From a checkpoint of a small transformer trained on Wikipedia: 10 heads of 32, 652M tokens.
Each number is 500 + 50 x the weight over the matrix's rms, rounded and kept within 0 to 999. Layers, rows and columns count from 0. Numbers have three digits each.

# layer 13 MLP down (transposed), 1280x320, rms 0.23, rows 769-790, columns 64-127
535527538570475518465543525473461532492437454423419514493525398537442453381469553509429599539506505455473549498513527503443435475532610531450573588550490498453488524466462474404533506517518442
576469502459466500452577470440479504527536460462581525423523495580529420487526551469559536555506487487476485522559620427509476476523483454504477552499485469511528439469599516562545515515500493
520478504524449423561564562470587508451685442569562447539444535458503474472588478484482513473462520538483441439510509546443495491447515540504443456563503433436546510501436481519440440486407399
517397547462458434468511472574405497545429565515472502539550583525553459471514500438473554410625446515515576530449458549553463390366455441475391499525513409528525489484497538449442522491521450
519479489493557470402521435532564472505425484529480513501503559484523518483432476524589546585529444493566569517506516480418621532608527577522499470478409489501549448458525489552446524584531542
455481493434596454587463449497428542613515444436482541462564483647565523538515519550489565521510528496544429462518512405450524570513447466430501490501494507585519400584477456561498402475449509
480457515533462505526463479583488553520565466430507420542459397481573445564475517385431471506507598531606547580445553418486406465500529460487536430519474545587537472492540500479592529459510586
481575478498471481517511455488491590548491478453514558492546454534548489540515505503532463452566477484483426504515507523472550498492524520492516408538502507500667416518474620443545444466404523
630519472444494400478568543531511546510497530501622418457538461482440471523614485494524550461546425525565479577490354502541534445513514454579428488512499384560495503478523523585495506447444430
609504508458455492500435513554477432527517516539479532564493544462461517536309432560420453463541513591433450500497445550445478534485406512489522505535513547411486468476367425541500465493498497
379490553593499457473477517569365556440459442495503526490452493523509504505469402558447506526515513505504464519452498497438478479592476504569484515457470558496556478493459477469511445487429495
503505489516469512537614545554467413459475485594502459614558516490471480442450463568527529521584494613450440425513480431558503470491539541434529441546425535485541531550475384503418489597567446
487450470526529522450552480542505496632557545537478482506544532453538585448516487533574514532511439501589550464474492444499480549401461462439495468455528520557433444563491550539437423552526426
545514460436518422428466560556423521580504470512430502530447404489570487495474509550571535530500563505429406505434572447528475440540652464465439440493419522532490534498488502438538499489523434
505457539399398651489423477465426435511453595533516507395441497450485488424518445452413488557493482566543444489369464448474528441539490514554581499461530508532511417570508524584508486469490514
503441493542432468385401509467543556541529466567495573505512454558454424509508542529472524551471551494543546525449512502541520546511505543485480440469471406432494580507449411525541531560517413
589552555505546441529471540543483518553522536474504533551525579604528494507531495490398586478551493478491495547533511512473510461412485496425582467502499540465561538523598449522577506456518469
579427587548535420430489468530475412510466470521509488421442378535534489429469565546522506436523501455425435548543473570461479493544460525415510556411623541481548527513597575532548473586506463
454445502527496510487538498521433407648502465453596388494512539485493557457533432476500456568496482512520532499540506475564554489497446547447481550433484553397488482482400394436448460520475478
597522526450479508542513514481483498503434543474551461524505463528431556488369537546536432531535505496581488527476474508458392681477506546582507386471448514423560501388425513422454479502518430
498491528516445503443479481544498476565517588484569503422495395555500452442398489476600422505566457579539538474507519476528513584586524491425604472462517544512553522538415489514514489430536499
562511474568526529456353605386558524526563354500565483561512530488451567507493451542526501494541427510397591501524552468470457524507526396487510524558559530498506502480520489351524553474537582
# layer 13 MLP up, 1280x320, rms 0.216, rows 770-790, columns 64-127
503540519499495524543484438504493559530437470419498419581427524557514573547483458503424499621583563537433476405621539432458511545487437467446456573555510489490555493528590507428470485488425462
476503430510558587487468514441569548493509426556571555499428483444456443490496448540467570381438504480436422537537436518447434528517462457502459515575491511424485545568593426439510409408461459
505444564514488560544459492511555414506512494525539488431505550474514521509571464487435497569472565457507538410514410500576454530416601537552481500521454583498505367616543441575425538531512568
515492476496441510471411467440515565544519526551507532558509515507463525464483458527433482519461523460438529590590514485510504503537489541543477500496550553492454545423500495487481492465537468
498472537459482565542475444533371607552471575475461558491472570477594628598450436497496510602417437503511440562500588379433548481438390515420465463507518561474506432510470531449493509476503517
417435458543527499546534533402471526522486488512504474548596482515459389473502482462474551442487490433449450437497516464556531439513527559494484524457411620458553468479477495493470568504474487
489503432523544466605478400490474410540484490454510528383505521478488554499548536465506435554553492496562521496486513458512534511494551410471625587576583596532437603450412449374457595498509470
371449521453465542550428417456491481554479482477580511477480455537489491589490583506503453439461605516443453480532481517547385527470523477472481484537542461482515526558504401449485459502556513
468561488553606496484468467568418461456488556630565506479436464566554561477580512525466469501483493507493597463537455499481462493490410511444477530543594544497446407424530449450531433503455418
459513489503518532426582462559529545490408485426438457421448495596399531493545431431540537483540540405498518596581529509520454485524490482452532518487462586427523562488472441441402514525573500
483490584627541513510465435541463478418520486500482428434436459573533476420515476539543478581572473524516475521510467488513507443426552580398471455475427499517543569564540429520474446377524535
475506507686384628430502538472525401472473569537547476563477586578482458616466565389407534433517495466568606452502620365461512535475455523473616456496493448533553548446511585391577526460496506
534542461428549459530480440475473430423477509506473471493493530437492569497543512466401403470506533560487494440575471459510599522491541597522495542553567449439469526415520574479413471437573430
602532482490523556497562444460520517551478572544494524478495480444447472593538478528406523570465525469477559464480370460451537489476518472397502521540478494465504519484541564457501509409448463
423437462500450498479448529382394421526514490473521479477472541506537478588463433517519502538488551629461505566507504486474404477528486504498533460514478611459447544490607385657569436486440470
463513468446458532435465633536531561504458518408488464545595492446490548542472414521660548458506566408526505555523505536533462404563469514429433546417516526556561507509404519503446547580503473
471470370485436530372443485442527430528425517467527442466577535452651535526456542572506419441478465441641519586440488473464456552522546559494536515560563490468513453523548627503571410434598412
561500404484462586483573482461564575506574532496490499449559492580454503540494548466492520503444535572489489488478548492520445515441551507452485533521507552498517483430616503521553531572514574
459474520450425527453486587459476515467508492489456526610561468450517532490523479487424512493550489417485536493509561569468556469480491446541555522555550499476467382438419387538546501495602533
554444568506524470542535512493401474391532448482594555478519509463496530520563447532497479523540558618510480491520621484549524596502481498391563546504547515377493553463502467423571542476524499
501530504550492489454510446468504479521499461453584447473415562514515651489417473529543461538552558494468485473445536518538516540514497626540580511460503536515443500463494484495493544568563539